Part of a small language model's weights.
Size: 11 layers, width 1024, 16 heads of 64, MLP 2752 SwiGLU, vocabulary 32000, 205M parameters.
Each number is 500 + 50 x the weight over its row's rms, rounded and kept within 0 to 999. Layers, rows and columns count from 0. Numbers have three digits each. The size before them is the row's rms in percent of the matrix's.

# layer 2 MLP up, 2752x1024, rms 0.0221, rows 2347-2380, columns 704-767
099:550520516479410520575496517544387482535473468595524561509554550465552508502545418495547524537545536511509484526512503449503562516490444457540471342539468411530505452483470565525562517553607507
101:474509488573344494383441526497487502490522489534482511482425446526607505545346498559444519500512454465420487442512515446481525468509555488521543537509495430396437503487493420515393497598469572
093:558460480487523508412645485495467496482410525548553461585476515500494404516425556481533390542464531391429472488500523442459527554550527522537478411454526417480433506601656583444409477529465463
106:537548530497401571431514429488498531492503545546471481572501414495425499585464472490491472455443501580511471474450461523535472542496511566468422454481537498458501570499437555408611489485457501
097:447554495532415475489497507474446499508447636537540544447382523579506510475474572434458444447376448523533530565465532456548557473476488414472515554597485422499439501507435503563422488590433598
104:512539544487440483600454531544451496497547499432511468530543458471471501425451503386567526426442442455491512607490468525474400531464528441510518478506491573469479485500474470542499582490482504
100:476465531565540493495521504476555503492443535490469500403427432539436419508458492506464572562439506436471606418476487550404509537468533513502428482348585484485440466475517522508499437544466474
093:495512460391504482443447512415527520475510409498537512487515440515510446549542512477478523544534502474480382440494450511498522458560484591631597413557517537524464521449533580412513382534521556
097:470555585436653502503504520447568548531520444454498423428509542529542466499474606480501440467493548434476463469568465490504580535479400452532490465431510515458473509460450544405449437473492447
103:480481497501526478544461500534501555535494460493516485516559523530566522567462575571460483496405546398518579418531604574531481497535533513459527570557549486525469532565471512405474579487504579
097:552526460491585511404584444553535446452485611486452488539505520464488492476516560464473525531531478543542521540456489499618478484536444527542529466466491525543533539435482444462616464499494536
093:399473538463527478547378505574497609558434410439471592519545576474585429509480538526495523494580496542490425457440486493484582523543499434540649451546578536474543451492584442489451550472543550
097:524422518454534509504553408474455488487523512488410485515534500475447563502534484637447527470478423383440510445476499459568589454588544556487479619495541382428520543483510437591446536529526429
106:481511497546563572434483497444470531440512530502512504518433496548499527458464419479459517490517556464573510433470473467554505483598387494469487579395452441535464500565569495505462519621469456
096:527518424469605488413530463524399567471485493448478501506543584456503526522595486572412594483467466445434538529554523471404450520532533584403571528514543489471504499554509477443616537529488391
105:538526460504452453545492413424607466550438595539536408528558413431494532497532591573527526480482546516468505471570482516415527475494560431513498499564473531514483494561410461502558483548483531
098:561463436496448576544482571492492554506469480602404472503428453574495527437560491551569521490460520488425537527409520538529512507556586544490548591530492523519506487556530544600524538551436500
103:565458484519487602522494505497463575547538512461533514476481463473556555470576490492340557563484554446569459511458505484494492451479538535446475483546453453566554545446510460599447477510543343
100:545474573454586431464614525525464512616501479456496463499479438416446464415494490442452435464485605381588515588452427500574516428550516478490501466433547449493502510499533497380466515562485578
102:504443579488484480571534456488477496621395526523464567550402481446517614555512575509516516475511530474511512545579485521504528492440512509540569533456527533530447468471535550460477511508540548
101:416496498541446531522522538477519487463576536494519559477535482572540471446477475494500563434506548544504581396506554566463513345541550540464597454426535531498470480479471498479435469547562579
100:499546422449420603451443430535589586466589426537544530499571411584451467465416533472451477331621486558474454480479429522487442562462581416570500544482570433516554493549459495518471610437530426
098:549551430403445476442506494448525474529508467401490454550531485529530538546518458517544605505464551464465464533525525578513555546560515474442492532502451547443500536538422557414525496583509574
100:451573562443499511501663528427560532535536550458519484485487466517495520590552548570404517481441513462532482490562471424480570554494508447516538511525513437527479479512477567506448489530437423
100:511495538534573533503497494539446526447454493533530493580472503543482429392585353547456538470571588476533491503565521532445503520456502557484517509447529499474520480367507479528458543512408511
100:506424519550488510489488506516502535550523555426519518458481510480495456598568519489429449496529562561484520532495493463415423481539528517417415463466493366497436434438504465532523621392442519
103:488457608498475507472557463513427411472550439504370472524500477429466494530474554396565409584461446545566498532390476506496489517447542528528436487475552435553464514587426525521528475500517523
098:500541458468555562527489605565503474454515392543545508492527517435421434550502565467516518547500464531467395487542588502512507575448456447567485509513387490511427531493440478491514469445424486
102:427453578528576492558502465513428558448562542532485471411545500525519521542418449527496453509554504542510421479483414525471555468515486458528449366549460435419404474480475419469509570566332512
097:448454528581446498439543488480493499535441521454494460457504403423443522477607558534492459420461493559475456562416586503462562500489508460506442493551487534475498474496479491523481462583432502
099:496528529562582503441589440521468509518439474609564447524487570524505556520471498494491573484524541576490488504514434570494494494511450551600553584492485425436507501511552559502532505443410536
100:501517470471476490409468528533474482541395533477410535493417531549522539514436513485511442535494487569570492550466522475437401516533556481456581441504573483517525428510516438530552456486500454
096:508419437502500510478473573479486580518416487485536424533522541525481406521382485408482387515482442620504476538446568507450521575486570515496425487457530432470533528536492531407552483561476492
092:526469495469567435364408409500611557520419473510496443463507530460470427471503523431409536606490496579536555558458563433515501517523491470471497546547556500465466488580605590525542478560532591
# layer 2 MLP down (transposed), 2752x1024, rms 0.0194, rows 2347-2379, columns 704-767
101:467594466508616592460478502559540546536453498496494505530640543396447493470566456488541496431491476443490496508437558488458413474506495521460565481502510396462641552506379557415542527566507451
100:487519581470489430565490553509422540434531508479556565480386525513543438520431438461510557604560505553480450567507566500545487454481490548563543542464583486453518455556523502406556474532567496
092:531515498430435494503535466488554463479385555490549585510460565533551579562517431443476530534504411520527562478561425566517509539393445493539523464513453532551458410525573456524555433447553594
107:485449539451425504496527562566498546415599556539485506564500489497478513491497455503537560557474423495589406441436571456553432520526497509453444525568501566464574532490507443464561541494555551
097:459488554511568356367453503503410476518525558549384585541479556484436539517517577477467450452457436538566538503517491526507513563548576552455421457618527472465516559487480519536567585510503581
101:444500546464502463427530475474513521592517452476515536511457506424542387472467468510429542555463433530483550564520461521512519525473549442557492534448546558514428445453505456499450518507511442
102:483504513430390471561573511449477546519471515462507516476570469543489496533539538511563571461464447529543534479448542461613504551525517558393494428496449498540507535469530457444584513451503442
091:538395500425481538534448478474528444473539461419503520513518458457617526591477518466556475403462577508490494448482483504460575542543481497549507578504505487436444513546455465530453469443517537
099:528385498592461484604474501492467554517493462506463541550496565540599565417453436498451504536443559486518499529541475481430467436504401464508535371549444440509548488538513444477521515417474522
103:464518468489466543493397520534504491564515456533498454336549560559551558472464548541413455554531486484580419592487454443440502517529469574503412531394406380482488418501408453438455533511506562
098:527570457502536464530474528555429413397444434480456484500451433492538464575588556443454511488469490486412634514458519532541461524594495522513405479454540461498422560542465448460542432540490586
094:552525594495482449534524531424487459524606528489515376491553394550564506524480533560498399567433434426462571593582498486445512424503485575452503427403491441534499407509503473500478539548472534
097:439414505480574574590391523502574436416426524470429559498372451493438464508544502454521430484535538594454499475493536470451526491499486514435532450486504462467565448426594487408491437490568469
104:503464496471501455514514547562524418532508497507422513547591497526587509383473511495463444497456478461552513475496377500525592453383477556549519547428506492507392511505532508566493490550519524
096:571465475510485469478531594509393478598529484482489553410536595577419463506542510475530513466477515509434478512511518521529495573413550406460453525404487516372503494514498479536591546480552568
106:459506481597521448577457551533505552500528574508422652442453579388475482490494516526481467485545461509534532457457473409445549512498417412490528509569531497557520467544546409530519442478473533
101:449545527454535475494461448503523564453486525330514467453472414502585479443520435603564460500472515446520501470460542434579534482569373428493506547419564442510506461574465544510561485412419543
102:508509554503503585523504537552527474523429477559496494523530515510495563450401560445447545387514561530453422560501445512500461447498451431534511564453500491463490434385535560403412586511509481
102:475427593414486540518532480473436515550406532587527544495521517573576436544529367501513395588560587502419573455499447442546569530528447416545527551468517610465526469523436516447459511487493513
100:498534517621461519441408452391524444496493504507481519565437445422477492515511410528477428503423555558526515486466611528492468575445557467530476476487465444501460575515507512438578470505453440
101:566489567456469523585462530609512520520467436473540457544479504531500454476453470523490494428556561601466451432522568487494625515527577494464496530537535607561457434446422542516579454516446488
102:464518566526529512506536513539513455466453570570457491481595476546513528474422541560430465522534489442509395571421575531506485517431514462524608562604540588670473482510505559511442462436479480
100:474541503566406536538474464487463551513556557503509533488526564484512557528453581492503569419526526541411466545496491597458452483480505513520562487474474449515443490559534484447489611525442519
102:534447557529524527420589456452503473471531517505501458481523485567436521598589519518419567553485552506456544473544509583462445539553533526487472495509535477505466546492452575533558463501528493
098:567559471363493416456512505499587597483516481437533527479471454502567471568436394407565567520510507556477510531619623499480539430542484475527624400503559441391569563590444562501374529526520458
099:577414477531411529473462572579509590463469580466540438543501549542564477462538499559511426504544477524519442594402538484491511601507544520564482436479511483472575431480481539532581546528416535
103:494465505457597525538507474552530508562535437421492529473450539436444514432532600500508457409527447494476552496430436560435552426411529543531517535507483470426599433527485528486495513589518548
098:435467471470485483443481522450434520499478412491515494505564573545442378469539524473498491485497479570475502512523545439568503512478568497509569501454492534438495427463519452465591532451555514
101:526500468540422445542405471537481518525479475539440495475599564488467439434535491569423524549489507469513566560481508487516602598471468555445507452541411497503462492539470421480509519533492510
097:552473503529506543546564525470486564533471473492477511530558490474494504511428541420457449489506585514521494503550462448500433574536504493458559470509552521428591546484542461461394441511566546
098:473446499502540430445510439516533486498478554463507475517570505515521450579442573457513416436468425503548474593455497562576476527484487505422563458495481474465476484481541518463448495573497519
102:471548505541519459497477465355391401460571410539453469508576483487469533594540528558511467555510608517545461471470526504535462543445549502397530535647469534490454402573546424540588563493441542
098:517438518560488506510624414533495465455509474581493570523558449459464456447545582412438529495432441561521492579450499491539432446517491433548510435573548498457493507492466569586485562476523468
# layer 2 MLP gate, 2752x1024, rms 0.0217, rows 2348-2380, columns 704-767
099:482494551487552465456522562500480508402505516540505551484539476533440505493548613426494538519517445497474466389514534440482446438459561435519482465497385551491515543490462529421506517507475486
095:456562432456398518501492515503430557536586514491514436515453528466495547571482435508441546488558496604532453418426431559558469480527541447502576492475502512469507531538593494586398487589535562
102:564515455408445578493457510510439574513545545550501453505518463451472527526379556425567448460541476471526432459427513520591447552542531530395478544538543492456456534583422502504452487574516487
097:546463485597490430454456426535437450483406429451423574481540466504559550471431571456465362507567360515533521462506534502536536540455473523490517427522550576461538516449470546506488563479521553
103:446420457520510520500426537608550487519463460531443534519471547474560415480519526406657523490593478533536555577462572454563417451557540549466479387458466508495492545473542469557553455489532583
103:471515427511489552530630513460509413525435485485474527589466500464583501564507463516473443419526506534469483456503541419521521458602541508461431485435511500512482519535459576480444545587449525
098:478357469557562543522451528492482474545368452509512444549555516548384476505509532449494436499529505575626595586541451472462504480486571548422487454455520511553541480451383461457414533462516482
099:483458535441510530520651463418513425497499568460468572565548503560510552509501408554424520473490469445429470534531591564530468587545531432617516405519416518458441538516521435456584520505335539
101:508477465534550501611578570530614540501506540455572478529458482440512547426454577416559504434429438574461476530477540469531451485577524465459560455559513517466444539459515407488523479514414465
098:501485494492534438456505590489491501441521562498455494502550471536412446454456604522539383518577431578504587451458495501450503464479491507486535475508452559467571493531486417499559566548483449
098:557419458461429510461450437461521506453450428431450457433531572427471486496460425459454449496464390551491441470467463528437476484502500588459449376498460572451534537491473498486560508547439495
099:532446474476500463489537506499537544482569544470449473479465550483538455512597419540464402492511518419497527492491562560511485449533422585524480512521520416587519515491631539475509536389586510
104:479569530510449600603425595500469525549569593505576482441485465576496524528432514535479552462550539539511417477549454530542496559523563539612461514489496530422528514444355577493509503520534517
096:505458447482562471510496484498535493468483499546500448586522525518501457406397530476578445553561411460528486525558476533549489574431438524452432545496433520532441561474439479543512439500496545
103:578508468455475521437425526423515460399497461380557460464607498542404524527483452469492472529429453566521510443453429419438423471504543514510453541449524477448513547497475432485514525487471519
103:504491399565462539475459502492549414455497483450524464511521472483435546532534499458580554500521440478543515545517523487544513586529460456560418589542348513491408518564606447465523430519557526
102:477511527590519539514438513548524516460510456504439554390501498445469508535508523529620465496426441581482481442438489490497464435436432487512487430583519585384499500438459441531593457537498572
101:527524480563522561483555542478514531454404522532551523544533521515433433559516420549453584584445449479511487530541504470443493486499576459538478451569488600462484518486451561657510472492508543
102:481595459562461541437495578539639542491398493557478546475506526590581621461414504561515481472548433521481449469495526448509595534569559547505586562491402476445464507553550559472438484457492551
101:547479485452531544495504579533522543547485517442474490550524535561551499532514553551503493507554475462496492568546425482498534518600499482446378536473494343491609529571494489532467416539499491
100:522524466599462517467502505489471549546446514399468457479510496470508533471491465506523473497467500559495518495417474459612576486436490487506520519485522488462507546533583538512572500550516464
097:510500403465404488501539479475468567540515529504429555475577495492529470494509517472499529504527508522466400481524546463607448501541467465509506419449455422468475528510569485485496447458503521
100:549462463509535535458489512491602556529423542550432515544454425473543567548604495451527413505489499509481479440467488519401513483550483452484579552502533472522500575616482592463525448570491577
100:489498526466550449555477523525560395473466528487523579545547461561441549494526537500575481418531495546547492598466562517538548481500472497501484479600491483420529517580500601540492514464541564
101:460505536570501478451518471521525496488495540483517428618541549437559480544540494528610593543519393579548553469510526485536489495572563473468542505561539628489512544518466604537495524385481387
100:406465534500471465562479475513564483475513421454492421491463558460517566519441519525514532504516446574542444617545507569522538557530381527548396566437468504518453585526542483502461466436531545
099:510490480492483447465480464537614486570565480496388431473607487523431487511395549561542503434494464558494486486570454599495515470579539475554536477480519521485495497571524524442472488470482504
104:389568477445549666426513510453512507334522528435508516520472446425507492473560464537489484472499515507469450485538478468524528498509647501482481505445486541456513522446470578474477464546426523
098:602553516458450460551464591485543516464418555526592546624506531575558480502496461486528470507492573481445444463536523556492430602463410567503487532486513513490583462441466460561450546492528519
100:516496534515535601574455523510567476567492486415442550461428589484579499495516508505493584543488432455492437464475479567479515531524359470535463529412478442423405450415491496541534540504483602
097:498504523506513532528441578594556511489394486395489579534529536488515541520511498556500573548453538577452453512449463442462546542526506557476511480533532618421497436525456424555492461485549395
099:536486470551427471433527516465527540481512538503581607506550543530409485572522431490511556554465492546560439424592513559462482519454516534523354496467443458467496427563539512502616515497498533
094:482556465431519535425527533504460474600475439515445576491560436475493509526552452408531529459495520373557460439600462530480506582505534561532408445503427541499501542457441486553481513554559635